config.yaml
rope_base: 10000.0
init_std_qkv: 0.0161
seq_len: 1024
doc_mask: true
Each number is 128 + 32 x the weight over the matrix's rms, rounded and kept within 0 to 255. Layers, rows and columns count from 0.

# layer 8 attention query, 576x576, rms 0.0196, rows 426-457,522-552, columns 288-359
[[139 111 130 124 170 123  80 194 144 114 131 127 127 101 161  81 134 151 139 136 110 168 144 127 138 155 127 191  64 142 133  58  69 134 170 138  61 153 125 192 101 173 103 124 182 145 147  95 168 120  94 161 165 183 144 114  85 169  86 102 128 131 138 114 151 151 114 113  90 108  89 125]
 [165 149 141 138  87 148 152  75  65  69 127 178 172 147 158 177  97 115 120 106  98 116 181 175 131 153 102 144 114 108 112 115  96 155 143 139 138 133 139 102 163  37  52  89 159 140  87  97 147 148 129 115 144  99 103 156 136 114 120 191 120 158 180 131  73 169 155 130 172 151 107 140]
 [173 170 135 180  94 126 173 129  97 140 180  93 152 126 141 163 173 149  40 110 141  84 134 170 161 112 126 135 138 146 105 136 149 202  82 127 113 149 158  52 103 124 103 161 148 169 115 134 148 175 114  56 165 206 121  79 104 210 192  70 158 134 137  57 179 152 151  93 218 140 112 109]
 [150 123  93  61 107 140 151 127 152 103 123 144 112  94 103 152 124 127 173 172 189 100 120 140 166 128 139 125 126 151  87 149 139 129 141 148  68  75 144 117 151 117 134  70  87 159 117 155 111 126 113  93 124 196  84 147  85 103 148  78 147 129 155 105  80 143 104 157 157 100  95 165]
 [121 158 159  87 163 105 178  92 129 127 162 126 148 178 144 152 154 182 108 127 125 131 141 122 170 103 136 105 138 129  89 165 122 118 173 134 149 170 186 123 159 141 164 102 137 106  69  83 191 107 139 136 155 161  65 150 105 141  54 126 138 173  87 107 106 205 112 129 130 146 158 187]
 [ 88 129  86  75 165 142 151 103 102 145 148 149 155 140 110 130 129 115 108 125 161 160  76 130 114  90 135 161 125 122 181 120  82 124 190 133  96 155  71 154 177 190 147  90 121 183 184 106 110 145 107 126 173 166 130 167  78 107 200  89 166 171 106 157 122 116 125 132  96 154 101 119]
 [ 99 144  68 112 155 111 149  93 187 170  88 157  63 195 169  62 158  83 105 131 150 168 137  91 162  96 137 110 117  94 144  81  90 126 152 183 105 153 109 186 211 146 121  86 213 118 136  58  91 109  95 103 156 145 115  72 187 112 209 154  96 153 105 188 118 132 163 128 153 188 173  77]
 [109 138  63  93 105 173 157 126 194 169 100 133 111 167 154  83 179  94 111  97 107 174  78 125 159 106 156 115 125 133 131  94 100 165 119 180 111 156  98 194 179 173  99  60 186 161 120  26 123  99  77  86 132 136 148 118 182 106 200 126  91 169 115 174 126 167 155 147 156 141 183  51]
 [108 172  73  94 111 119 143 186 190 187 107 136 119 174 144  69 121 145 129 127 166 164 101 119 158 141  96 131 171  97  95  53 142 139 155 211 114  98 125 201 167 145 105  73 163 174  78  58 104 128  82  94 114 133 126  70 160 152 174 173  83 160 117 199 165 215 153 218 174 151 158 127]
 [156 117 219 109 106 105  64 178  52 124 156 100 182  39  96 175  75 168 162 139 140  89 149 180  91 164 149 163  92 148 156 193 126 118  99  26 151 114 116  73  66 104 180 180  59 117 135 196 160 140 183 188 117 137 116 211  77 129  58  83 160  98  89  60 130 113 104  96 117  81 102 189]
 [185  81 173 118 136  97 154 190 124 116 124 109 178 130 119 174  47 148 171 138 147 128 111 134  72 135 136 164 118 107 129 191 130 126  98 100  97 108 130 109 118 159 111 140  65 119 125 159 169 126 161 150 123 126 110 135 140 125 132 140 191 103 174  94 100 129 101 146 156 165 105 130]
 [110 112 124 145 125  82 107  84 155 141 171 137 126 185 189 129 101  64 101 154 141  67 116 108 158  60  97 133 164 136 159 139  98 160  80  58 129 152 128  83  74 148 116 162 179 147 127 145 173 177 136 131 149 185 152  91  96 138 133 148 123 120 104 155  80 123 185 167 126 151  98 122]
 [118 136 101 117 107 115 161 131 180 110  49 183  61 146 149 117 177  51 126 112 184  92  83  77 132 120 136 107 113 162  80 117 105 140 150 193 149 116 143  39  75 101 125 120 132 193 140 135 140 103 130 151 107 145 115  67 142 113 173 132  87 133 103 137  79 170 186  86 106 184 131 121]
 [149 118 108  98  89 152 100 110 129 118 143 120 149 105 131 121  80  96  96 124 105 126  92 125 111 121 113 133 122 139  94 107 128 125 121 113 155 139 135 145 136 121 134  88 103 118 136 117 125 168 120 131 163 119 144 152 119 135 157 122 135 151 154 110 194 121  76 164 140  89 121 175]
 [117 170 117 141 102 137 116 108 139 133 139 149  71 157 152 105 174 142 104 131 105  90 129  67 167  97 155  80 151 117 127 140 102  97 113 140 188 149  94 144 168 165 185  91 121 141 106 102  98 158 102  90 147 113 127  75 166 178 126 103 104 158 163 130 144 134 112 134 124 168 132 152]
 [129 113 104 118 122 110 121 118 105 123 116 119 174 148  87 150 110 132 139 178 119 143 143 133 118 144 113 167 133 125 144 204 163 200 167 149  76 112 127  87 161 143 137 120 151 105 141 126 111 149 121 134  81 172 128  85 153 137 160 109 124 108 153 137 123 120 103 138  85 179 126  94]
 [122 141 108 127 116 123 137 142 114 175  89  96 113 115 120  98 165 162  87 139 123 125  97 118  79 129 158  70 161 143 133  74 169 175 116  75 140 139 129 145 129  89 127 181 117  93 125 132  71 106 166 144 184 142 145 121 164 122 107 137 104  98 136  76  64 137 102 161 157 171 125 128]
 [124 141 125 106 160 143 115 138 155 137  70 148 111 147  98  70 172 137 150 115 145 104 114  74 137 137 128  27 145 148 132  63  88 146 127 138 111 176  73 155 163  92  77 145 154 120 108  83 108 124  74 122 173 106 159 117 169 122 121 183 134 152 115 184  90 145 180 178 155 104 129  88]
 [ 93  95 146  78 149 127 135 169 118 129  75  89 138 135 123  85 103 141  94 139 168 129 113  97 112 135 113  82 138 126 104 117 139 190 113 133 121 133  98 102 144  66 132 159 138  96 123 126  50 126 112 109 102 154 132  94 102 108 115 145 111 128 126 154 111 124 142 151 118 137 126 121]
 [156 126 118 128 127 121 158 155 135 142 157 152 148 128 138 121  69 136 176 101  94 114  84 121 109 131 145 144  85 157 136 169 109 149 125 123 107 128 194 143  93 145 116 116 100 117 108 144 167 106 142 159 100  97 123 131 119 192 169 149 140  84 137 136 120 131 155 133 117 112 140 115]
 [126 167 151 127 136 129 145  86  86 124  77 103 116 114  83 105 116 171 129 130 116 117 143 155 124 182 109 108 147 136 136 120 174 152  97 124 138 147  83  83 125  79 124 183  97  97 167 114  82 157 139  80 107 115 163 132 113  80  94 113  90  85 143 150 127 182  86 115 115 145 169 166]
 [ 99  89 142  98 105 130 117 107 166 124 166 168 126 143 152 150 153 145 111 127 128 134 149 114 126 148 120 178 158 140 133 150 143 125 138 120 145  87 102 148 119 200 113 102 125 163 124 155 200 125 144 141  53 113  99 144 133 162 140  74 148 156 154 179 157 120 146 126  83 117 140 153]
 [102  86  85  70 116 115 162 133 108 139 144 127 128 125 148 131  76 124 154 159 135 124 131 147 148 149 110 192 144  90 131 151 168 169 120  92 145 130  75  99 143 143 158 117  87 157 150 102 158 113 102 120  74 160 124  95  75 107 147 118  91 101 123 149 156 151 103 163  69 121 165 119]
 [130 146 110 149 134 146 167 106 138 117 104 102  99 134 131  65 155 149 103 170 144  94 138  96 105 122 137  77 151 113 109 124 129 116 130 109 122 160  87 144 135  86  98 164 106  70 122 118  43 139 145 105 133 158 141 138 142 101 119 149 116 126 130 106  80 145 127 130 109 125 153 121]
 [117 134 138 186 145 144 119 170 226 115 108 168 135 161 196 152 172 105 143  96 123 136 162 120 126 164 100 164 164  91 187 144  80 117 135 188 156 139 125 145 155 161 162  87 143 122 143  95 200 120  97 143 132 109 120 190 157 131 149 140 120 208 147 179 188 115 162 123 135 134 135 135]
 [132 108 116 115 116 123 169 108  92 115  75  82 130 129  92 115  88 124 114 119 175  97 109 127 117 139 117  23 108 120  57 162 157 148 104  44 119 116 126 107  95  95 130 196 111  86 129 178  72 152 154 148 135 113 123  91 106  80 154 102 134  74 114  78  74 140  79 137 134 122 158 139]
 [123 118 117 116 172 134  91 134 109 170  89 118 132 100 132 159 118 178 129 178 174 123 109 104 129 113 132  61 133 149  85 117 124 138 113  99 133 155 116 178 117 157 107 121 124 141 126 108 120 115  91 118 104 170 157 146 187 113 123 128 137 145 160 123 126 147 152 147 138  93 140 152]
 [134 144 156 133 122 142 156 175  92 101 115 138  88 111 199  85 103 139 130 108 117 120 116 173  87 170 166 124 152  89 194 138 165 180 110  68 120  72  97  60 121  47 158 150 102  85  87 134 120 162 138 151 151 152 155  87 161  88  72 109  79  73 122 114  72  93 151 120 154 116  84 113]
 [141 115 180  90 117 117 100 156 127 135 147 168 116 120 150 154  99 123 160 102  96 109 138 131 189 128 146 213  96 132 137 202  85  54 118 121 154 118 192 102  98  90 131 120 139 143 158 166 174 125 186 162 140 134 118 115 148 205 136 135 147 137 135 160 137 144 160  92 135 122  60 108]
 [186  96 178  69 121 122 120 138  74 155 131 116 119 121 115 137 107 132 125 151 184  94  97 130 103 154 151  96 122 116 149 108 150  95 115 117 134 108 156  80  91  62 116 180 124  92 133 135  97 112 172  89 142  63 140 145 149 141 125  98  69  78 145  97 114 172 112 113 121 135  52 111]
 [108 106 147 113 122  89  92 113 165 144 103 103 164  75 117 132 155  94 138 130 105 155  97 163 154 137  71 135 117 155 116  78 150 124 141 109 106 105  79  89 117 107 171 127 100 108 136 120  88 143 125 105 165 141 142 145 140  93 120 137  95 130 120 118 134 123 107 113 142 122 128 106]
 [147 124 166  93 146 137 137 115 152 131 113 127  91 120  85 142 106 112 127 156 159 155  93 159 168 137 117 126 160 165 106 142 117 102 162  81  97 144 103 156 130 113 139  98 127 138 134 133 129  94 158 148 174 138 161 111 164  88 132  93 104 103 152 144 113  93  77 124 155 102  58  90]
 [108 115 196  96 129 130  76 182 228 110 107 118 118  93 190 145 134 108 141 131  78 136 161  98  90 153 180 152  93 107 140 132  75 109 133 162 106 185 138 163 107 172 126 105 193 144 200 116 144 145  74 126 180 137 164 122  90 146 105  62 135 159  99 164 202 129 155 151  91 175  76 106]
 [152 138 171 128  88 147 143  77  60  86 137 185 143 161 151 173  92 113 126  95 111 154 150 162  97 109 128 144 128  92 125 154  89 117 167 132 136 121 153 109 166  49  61 107 191  95 103 121 180  93 163 148 197 147  97 160 168  96 119 207 119 185 159 214  93 136 131 132 132 181 144 143]
 [139 131 161 146  93 147 112 162  81 109 169 127 154 111 143 121 137 139 129  99 140 157 153 158 106 142 125 106 172 158 134 127 192 155 139 115 104 118 166 104 128 121 105 139 126 173  96 119 154 156  94  59 114 142 138 128  97 151 154  80 129 125 114  96 171 119 102  84 153 156 135 109]
 [149 105  95 122 109 161 183 136 136 121 139 169 204 120 144 143 127 131 144 171 144 106  96 136 165 124 147 136 160 190 112 138 124 108 139 142  76 114 124 163 157 110 145 107 119 136  99 131 121 124  99 122 131 180  86 175  97 105 163 104 128 127 175  98  70  93 135 148 180  97  91 114]
 [166 109 135 141 158  64 179 114 109 142 172 141 109 151 115 176 148 194 118 137 170  66 135 127 193  77  99 104 121 111  73 148 104 154 147 132 132 130 171 134 125 108 149 126 128 124  57  93 156  93 121 172 178 130  85 118  85 120  53 153 145 158  90 120 118 229 127 135 138 149 104 180]
 [ 97 142 111 117 138 108 124  79 105 164 158 143 150 134 121 135 111 121  80  99 114 154 108 120 119  73 178 122  98 146 161 125  95 138 164 155  91 149  76 142 146 161 145 138 163 128 152  74 104 145 141 144 134 192 108 151 128 119 156 103 172 165  78 163 114 133  99 137 114 155 145 122]
 [120 124  95 122 110  95  97 127 107 123 135 132 169  95 105 137  68  82  83 129 135 146 105 196 133 117 148 102 155 149 137 159 129 112 178  46 129 147 144  74  76  62 139 153 102 137 137 131  97 125 162 139 144  79 154 196  51 147  85  93  94 101 200  99  85 109 131  62 122 104 139 211]
 [ 90 104 105 106  55 145 138 108 101 141 164 125 162 162 121 151 110  25  66  96 130 186 128 198  75 118 104 110 156 153  66  92 117  97 103  58 173 157 163  87  76  78 154 154  72  83 134 163 114 135 169  75 172  91 179 195  85 119  70 139  96 137 165 132  88 123 135 108 128  82 117 154]
 [152 115 200 104  89  83  93 165   2  98 184 116 141  74 154 149 111 173 143 118 160  90 139 198  99 154 146 143 148 144  88 187 125 119  86  39  79 132 167  66  67 115 126 151  74  96 100 183 173 117 153 144 144  95 173 242 138 141  47 145 110  83 135 105 120 116  66 168 174  93 131 158]
 [ 98 134  71 138 187 165 157  96 212 127  98 140 157 166 136 106 186 137 144 102  88 152 198  71 118  92 121 117  65 111 215 117 160 152 178 174 140 193  87 220 225 201 136  71 211 201 169 129  80 131  59 123  94 173  82  72 190 131 244 134 130 114  67 183 102 101 197 146 103 107 130  53]
 [172 180 121  97 164 132 162  84 179 106  92 179 157 164 121 109 130 158 180 131 159 203  92 133 134 111  97 135   0 130  83 148 120 143 145 113 119  76 156 102 112  92  72 116 191 128 138 145 148 108 127 227 147 164  70 134 142  91 203 181 148  87 149 168  80 162 137  96  92 153 114  80]
 [142 145  95 137 158 186 119  81 206 177 117 196  98 175 155  76 150 154 193 116 110 167 156  62  91 104 120 136  86 152 155  81 117 146 123 156 120 178  85 249 186 149 101  82 179 166 112  25 133 129  72 126 180 191  45  80 154  93 173 188  60 197  94 210 108 113 173 170  99 136 137  94]
 [139 175 162  95 105  80 158 115  90 115 127 100 139  81 134 137  67 153 109 118 138 146  46 167  90 123 107 151 116  93  56 138 132 125 157  86  96  77 182  85  86 118 125 146 125 140 124 157 165  84 130 138  95 116 118 117 150 108 109 168 131 110 186 105 107 165 131  97 147 131 101 138]
 [ 83 117 123 118 117  92 132 141 148 137  87 133  91 186 130 125  91 157  87 107 137 102 140 125  96 110  84 100 212 160  61 133 189 116 153  84 128 151 112 121 144 130 186 139 121 125 151  87 149 168 123  91  87  96 170 109 108 159  62 150 149 114 123 103 144 124 138 147 182 146 120 156]
 [132 160 138 108 140 132 140 113  68 140 161 128 160 111 120 155 106 218  69 191 122 108 121 135 131 146 132  94 171 106  77  82 124  94  79 133 115 155 121  89  92 154 151  98  24 126 165  80 177 148 149 124 150 104 138 160  88 129  82  86 154 142 120  75 186 119 113 149 178 171 154 128]
 [103  88  70 128 154  79 175 118  73 137 132 124 172 148 122 214 119 120 156 176  89 125 179 145 138 173 103 125 172  82 141 121 190 170  99  98 126 105 130 121 152 165 122 144 124  94 148  88 134 114 114 139 121 155 152 151 131 167 115 109 157 114 117 117 148 136 104 132 111 142 128 181]
 [208 124  87  83 184 132 159 134 176 139  97  94  91 144 128  44 111 144 107 115 158 148  85  89 151  80 160 115  78 159 121  56 110 145 155 109 121 168 116 130 141  64 148 113 172 108 110 138  85 123 140 125 209 160 109 105 112  60 133 169  84 121 138 144  93 134 138 104 144 136 129 109]
 [176 173 124 138 156 157 119 119 181 105 130 191  67 153 123  73 176 153 123 120 130 157 139  86 128 145  80 142 138 136 160  43  72 124 159 178 146 187  92 177 170 126 157 133 176 131 154  90  39 157 100  71 180 132  98 152 147 119 136 175  88 210  91 118 140  96 145 105 139 143 114  85]
 [127 157 133 120 151  86 166  73  79  97 101 106 103 131 111  89 119 104 118 133 124 119  77 136 124 114  62  80 129 104 142  67 166 160 157 123 122 138 147  73 125  46 163 131 162  81 159 154  46 136 127  81 136 111 122 139  94  96 116 109 122  85 108 159  56 138 165 104 131 128 144 138]
 [144 112 126 127  90 130 144 143 159 140 128 160 142 145 135 102  96 117 134 174 150 115 110 141 136  93  98 124 106 106 143 208 102 145 114 105 133 100 166 154  85 128 118  96 133 117 139 126 116  36 137 148  90 104 110 155 127 159 171 112 116 109 163 191  95 169 112 147  95 146 139 130]
 [151 162 137 112 144 122 196 148  69 141  87 118 145 124 103 127 110 162 107 139 160 108 121 156 177  79 135 126 141 125  56 124 140 153 109  69 120 135  99  88 124  97 148 183 125 103 157 105 137 125 168  87 145 147 146 137  90  91 129  96  43  69 133 201  80 159 127  90 126 163 139 139]
 [ 66 148 115 120 109 120 126 121 138 132 151 141 179 123 184 192  92 110 107 174 131 116 145 148 125 186  79 156 161  90 125 231 160 133  73  82 117 163 143  57  85 195 100 132 108 160 119 136 154 141 168 138 111 128 173 125 131 207 158 108 146 122 104 151 133 155 137 151  92 133 150 129]
 [151  46  77  71 148 103 144 126 140 127 127 121 158 170 136 179 104  73 116 154 125 112 150 154  92 125  64 110 129  80 117 121 185 192 109 148 134 127  75  97 100 172 156  91 121 154 169 134 186 102  75 107 142 130 170 126  60 178  72  59 111 108 140 170 185 162 126 183  78 144 174 172]
 [141 185 165 148 167 152 152 119 156 136 120  95  94 139 124 117 127 175 140  80 143 109  85  93 134 129 124 123  82 101 147  74 100 113 102 147 121  72 150 161 116 101 123 119 156 118 164 117  82 141 139 146 158 141 111  98 143  70 138 124 108 129 158  78 116 117 158  91 124 118 136  93]
 [ 89 177 140 124 112 154 108 131 154 146 129 194 107 156 152 148 123 134 167  72 106 152 161  90 102 129  59 176 144 109 187 137  98  94 153 180 123 123 123 189 145 156  88  79  95 117 160 157 216 115 135 118 140 167 131  89 151 156 156 163 172 169 102 123 173  89 110 138 104 142 135 149]
 [125 120  60 123 148  84 109  86 120 110  65  94  79 139  71 114 135 149 120 126 146 131 101 120 132  99 124  97 127 168  81 115 117 149 132 108 120 129 157  56 151  63 132 195 179 109 151 143  71 153 205  76 108 114 181 126 132  57 146 124  99  68 126 128  87 162  97 100 155  95  96 103]
 [164 121  84 150 160 127 164  97  86 149  74 122 150 137  58 134 131 141 132 143 126 127 103 116 122 151 134 113  80 131  59 148 168 108 133  77  85  92 110 159 108 203 103 150 140 120 105 104 104 171 131 210 176 173 153 124 120 126 133 133 124 108 121  93 144  93 127 145 108  43 157 128]
 [127 119 145 105 126 149 149 132 155 115 114  92 151 107 153 107 138 156 108  86 168 112  99 155 115 105 145 136 119  70 156  78 125 188 144 140 141  81  90 138 145 118 171 152 174 105 132  98 133 195 150 128 125 141 137  76 156  65 142 203  60  67 118  79  91 160 121 147 130  88  99 121]
 [115  96 133 113  74 128 121 106 155 118 163 156 129 127 125 194 145 139  79 184 115 162 151 133 146 125 135 153 138 106 139 169 122 118  94 101 161 177 200 128 132 168  86 129 111  90 139 170 153 133 155 172 101 180  93 121 159 191 174 150 101  94 116 159 120 119 184 113 113 124  85 167]
 [127 122 123 150 151 131 138 100  62 138 144 121 142 128 101 192 114 117 146 165 125 117  66 156  66 147 116  70 115 151 116 105 118 123 125 103 177 105 153 106 114  65 117 166 155 107 136 176 111 114 166 161 165  94 106 218 165  64  73 122 135 120 140  97 101 167 151 130 138 145 164 111]
 [123 126 132  85  92  61 134 132 127 131  50 122 165 145 129 142 126 179 153 114 131 152  96 128 111 149 120 170  89 140 137  81 182 119 105 180  89  60 101 158 127 156 153 121 129 111 132  87 151 138  85 103 162 117 124 130 119 102 125 154 139 130  28 143 140  92 144 121 131 137 143 128]]
# layer 8 attention key, 288x576, rms 0.0171, rows 234-264, columns 288-359
[[ 83 103  54 133 196 226 138 124 104 136 156 142 115  84 137  97 121 164 153 133 125 162 115 114 165 133  31 193 123  80 172  76  69 189 234 143  77 130 110 171 143  88  79 133 164 145 217  68 158 140 130 163 178 131 112  71 112 118 129 155 128 129 185  98 207 110  73 112  98  88  70 127]
 [134 234 108  73 114 137 162 103  94 104 155 145 128 144 144 176   0 126 134 110  67 115 129 234 122 147  35  93  72 118 114 129  82  43 151 122 130 101 219 162 198  26  92 140 140 100 149 128 146 139 113 153 168 100 150 135 111  83 132 236  99 203 109 207 130 144 187 132 174 208 123 147]
 [201 108 135 147 132 148 157 170 158 126 119  56 102  89 148  83  86  45  79 176 172 114  55 152  68 149  99 105  98 149  76 149 165 161 136 150 163  88  63  89  76 121  78 102 115 158 181  95 181 160  77  90  61 106 190  77 158 197 175 141 161 100 177  69 185 158 177  80 212 133 116  91]
 [ 91  74  96  84  87  27 113 110 178 138 132 115 161  48  96 193 165 117 114 124 189 175 102 101 115 110 158 144 132 170 102  86 146  73  45 170 128  43  55 100 183 114 213 112 114 156 138 162  87  71  85 114 134 229  79 161  63  56  76  90 110 212 139  95 149  90 216 104  87  95 179 101]
 [162 124 102 119 104  43 174 162 146 129 136  68 119 187 176  97 108 183 171 177  87 127 131 126 113 141 171 113  69 157  98 181  92 201 195  96 161 147 144 113  86 112 179 146 108  97 103 149 225 131 105 143 139 169  48 177  82  80   4 120 131  81 121  82 104 237 104 116 122 201 222 184]
 [ 49  87 112  79 194 147  67 149  99 154 132 157 233 165  83 156 161 123 108 104 136 189 120 173  53  53 164 107 105 142 207 168 120 152 135 187  69 198 117 122 121 121 135 138 170 191 157  87  95  49 145 106  95 120  61 168 188 136 161 116 106 232  74 220 143 147  76 125 116 138 116  48]
 [144  92  69  87 143 123 144  98 123  92 131  99  97 106 115 112 116 145 175 106 170  79 131  92 167 174 121 141 130 161 143 165 127 116 164 131  91 101 108 123 124 116 151 146  96 145 134 190 139 132 165 112 157 147 187 141  51  85 125 184 127 130 138  92 134 162 116 110 108 109  92 155]
 [136 112 121  99 133  84 147 135 118  95 120 107 153  79 133 177 125 122 186 152 147 122 170 116 117 164  85 124 157 130 140 164  93 125 130  97 114  90  58 138 148 133 167 111 134 123 161  97 170 137 190 100 152 148 154 115 104 117 116 191 134  76 128 110 173 117 125 110 139 131 121 158]
 [141 143  93 152 125 123 116  87  84 127 127 108 109 163 106 136 111 121 166 119 187 105 178 167  94  97  81 111 151 124 143 193 139 127 130  81 103 118  87 132 133 122 105 101 117 119 130 122 138 129 119  92 160 162 108 122  98 127 115 109 143 122 155 158 125 115 151 144 101 132  98 132]
 [147 108 141 136 109 120 106 134 127 123 125  96 168 127 122 110 145  97  97 124 106 173 133 107 145 130 150 118 170 146 143 102  99  95 107 150 152 141 158  91 165 142 159 142 178 100 121 122 139 115 104 121  91 145 128 155 154 143 133 125 151 138 157 134 140  88 134 120 135 125  65  85]
 [102 169 144 163 120 107 141 124  96 153  79 138 101 142 149 141 141  90 103  95 129  91  94  80 148 125 149 177 117 138 121 123 127  98 149 132 124 144 138 117 129 129 108 136 155 108 142 128 119 132  99 136 122 144 121  95 151 124 149  90 132 165 144 163 158 110 153 177 129 153 155  86]
 [138 120 132 170 111 153 124 161 131 109  91 130 147 116 129  96 134 129 111  81 109 152  88 104 103 124 114 107 126 117 116 121 108 109  71 103 166 156 142 144 158 134 127 112 171  52 116 115 140 121 111 134 114  81 135 168 118 136 131 100 126 106 103 115 128 150 139 108 149 136 107 129]
 [ 88 122 188 138 138 128 103 118 125  72 189  81 123 142 158 105 129 111 121 146  59 193 119 155 124  80 140  58 126 121 155 115 104 101 110 125 129 136 110 163 160 139 131 119 126 104 151 140 129 144  87 117 119 110 110 171 144 143 145  98 187 152 146 138 142 162  98 102 129 100 175 137]
 [145 128 154 158 146 145 101  78 118 144 138  90 152 123  97 185 191 125 140 111 173 122 190 135 155  92 138 154 102 142 168 107 125 123 129 175 125 145 104 205 105 120 123 129  85 130  73 123  91 121 150 158 110 140 131 141  95 126 139 135 106 127 123 140 149 130 135 128 141 118 106 147]
 [139 121 124 110 122 113 143 103 115  93 108  79  91 117 115 134 107 128 125 144 144 151 136 153 136 168 129 124 164 131 121 189 136 132 176 103 145 114 118 131 128 150  96  94 125 132  62 123 131  85 128 125 161 127 153 138 113 132 111 173 151 116 124  98 154  90 109  89 131 120 135 134]
 [115 136 216 121 114 132 118 143 138 139 145 150 126  92 118 102 120 120 145 131 114 111 155 127 122 136 135  73 141 139 125 123 130  92 150 133 136 153 115  86 118 140 137 134 109 127 153 141 120 119 149 135 143 120 136 139 136 104 126 108 102  92 113 133 149 135 119 128 103 104 125 150]
 [101 112 114 154 145 145 168  86 150  98 123 115 147 163 153  83 119 151 206 116 102 168  98 101 154 122 106 196 110 118 138 134 159 152  96 116 110 131 116 143 162 107 144  91 131 103 142 100 125 163 105 144 105 107 113 103 109 165 157 129 155 130 120 153 114 170 119 156 144 110 129 129]
 [152 134 113 120 138 160  78 116 151 112 139  70 139 110 138 148 132 138 132 100 137 147  86 117 156  77 166 153 116 148 140 145 150 175 135 142 125 123  98 126 124 145 185 105 141 132 138 109 132 117 137 148 141 164 119 134 118 145 101 149 105 150 103 110 134 121 117 127 156 164 137 143]
 [137 132  58 141 113 144  70  86 150  98 113 139 108 148 139 112 134 150 146 168  91 125 163  93 145 156 130 159 139 124 130 137  95 173 135 134 149 122 137 144 111 139 178 103 110 148 140 119 148 150 127 128 145 118 117 100  84 135 102 142 124 139 108 149 190 129 124 107 140  77 116 119]
 [ 97 122 148 137 104 116 130 136 124 126 117 134 143  92 120  94 102 144  94 135 132 119 174  93 151 160 130 133 152 118 132 101 129 116 118 114 123 126 178 110 133 108 132 160 151 133 118 126 140 137 105 104 167 108 100 152  97 116 106 165 113 132 116 126 122 112 109 169 152  98 106 110]
 [142 111 111 102 145 125 125 127 135 114 139 141 133 140 147 139 127 132 127 165 101 122 111  85 143 210 145  89 135 118 154 155 101 119 176 138 137 111 136 127 111 136 122  74 135 139 120 139 136  95  85 156  75 121 130 148 122 146 136 117 186 132 139 104 131 134 141 162 120 107 119 120]
 [135 140 124 110 132 118 155 143  96 138 143 169 107 142 117 132 141 133 108 143 171 117 150 137 136 160 121  78 126 121 141 114 137 125 151 124 103 115 167 134 129 103  93 148 113 110 104  86 107 128  94  93 125  88  61 117 134 150 113 171 118 135 152 149 137 125 114 124 132 116 120 154]
 [158 131 164 124 142  87 129 109 115 130 133 150 132 110 125 126 111 154 126 138 120 125  83  87  97 182 111  55 128 143 127 105 106  87 140 106 178 150 161 133 128 126 103 141 174 124  94  87 115 118 114 152 146  88  97 137 157 137 114 168 117  87 131 117 126 112 149  86 143 118  89 124]
 [121  96  86 126 128 140 153 120 146 132 103 130 129 139 156 129 154 160 165 144 112 127 117 130 149  66 135 174 135 149 103 166 148 175 132 133 123 111  49 154 131 144 129 111 118 134 109 135 126 144 122 131 112 130 137 122 108 123 108 110 132 143 131 158  77 153 160 169  91 137 151 151]
 [127 133 155 127 114 154 151 112 158 116 132 121 139 150 113 126 142 112  72 114 117 180 184 161 124 146 111 125 134 184 150 103 137 105 127 150 138 139 153 121 125 153 140 133 119 136 168 118 142 123 111 107 113 109 120 161 128 162 129 115 110 141 120 111 134  99  57 119 115 148 128  99]
 [144 131  43 131 156 143 153 121 144 129 109 143 105 150 161 140 127 124 150 112 121 115 168 162 123 178 160 181 157 134 128 167  82 137 115 172 136 110 147  67 105 143  95 119 143 144 171  86 111 176 105 138 134 131 102 117 106 138 125 146 123 109 145 157 136 158 169 122 109 111 125  94]
 [130 136 183 152  84 119 125 142 158  93 139 128 111 134 159 126  90 122 120  96 101 123 111 136 138  97  74 116  79 136 171 156 147 175 111 147 162 101 140 161 129 109 114 125  76 109 130 194  92 127 114 149 110  99 153  64 153 114 150 125 136 167 147 121 124 142  99 148 101 104  76 125]
 [ 80 100 142 119 119 148 127  86 114 125 110 139 129 106 140 134 163 149 139 115  85 148  99 109 171  87 114 119 108 109 134 108  75 153 153 144 135 140 163 157 166  81 127 116 158 130 116 118 119 115 151 120 120 120 131 130  93 177  87 112 179 127 111 179 152  92 127 145 102 165 110 131]
 [124  77 149 140  92 137 116 125 111  85 122 135 112 148 134 128 176 134  79 149 104 129 112 103 131 122 108 103 109 118 143 113 134 130 129 148 114 138 128 119 134 124  60  87 113 121 145 133 129 129 135 168 127 154 130 159 111 131 144 150 126 146 110 168 156 107 107 102 126 150 131 113]
 [123 116 152  95 134 160 117 146  79 140  92 140  91 131 110 145 155  96 141 129 113  82 117 105 146 141 140 141 130  76 142 128 108 139 121  92  69 160 174 111 118  94 143 115 113 157 113 132 125 162 139 145 114 110 122 146  77 132  89 138  92 115 158 159 156 110 122  93 100 134  91 121]
 [116 184 141 117 115 120 163 123 146 119 108 114 116 124 133 134 106 134 153 140 111 141 115  89 107 101 130 155 100 139 168 163 107 108 141  94 114 133 125 133 111 125 120 120 161 124 169 122  98 142 143 147 120 125 163 138 122  50  98  94 127 140 118 107 130 121 106 177  87 123 154 181]]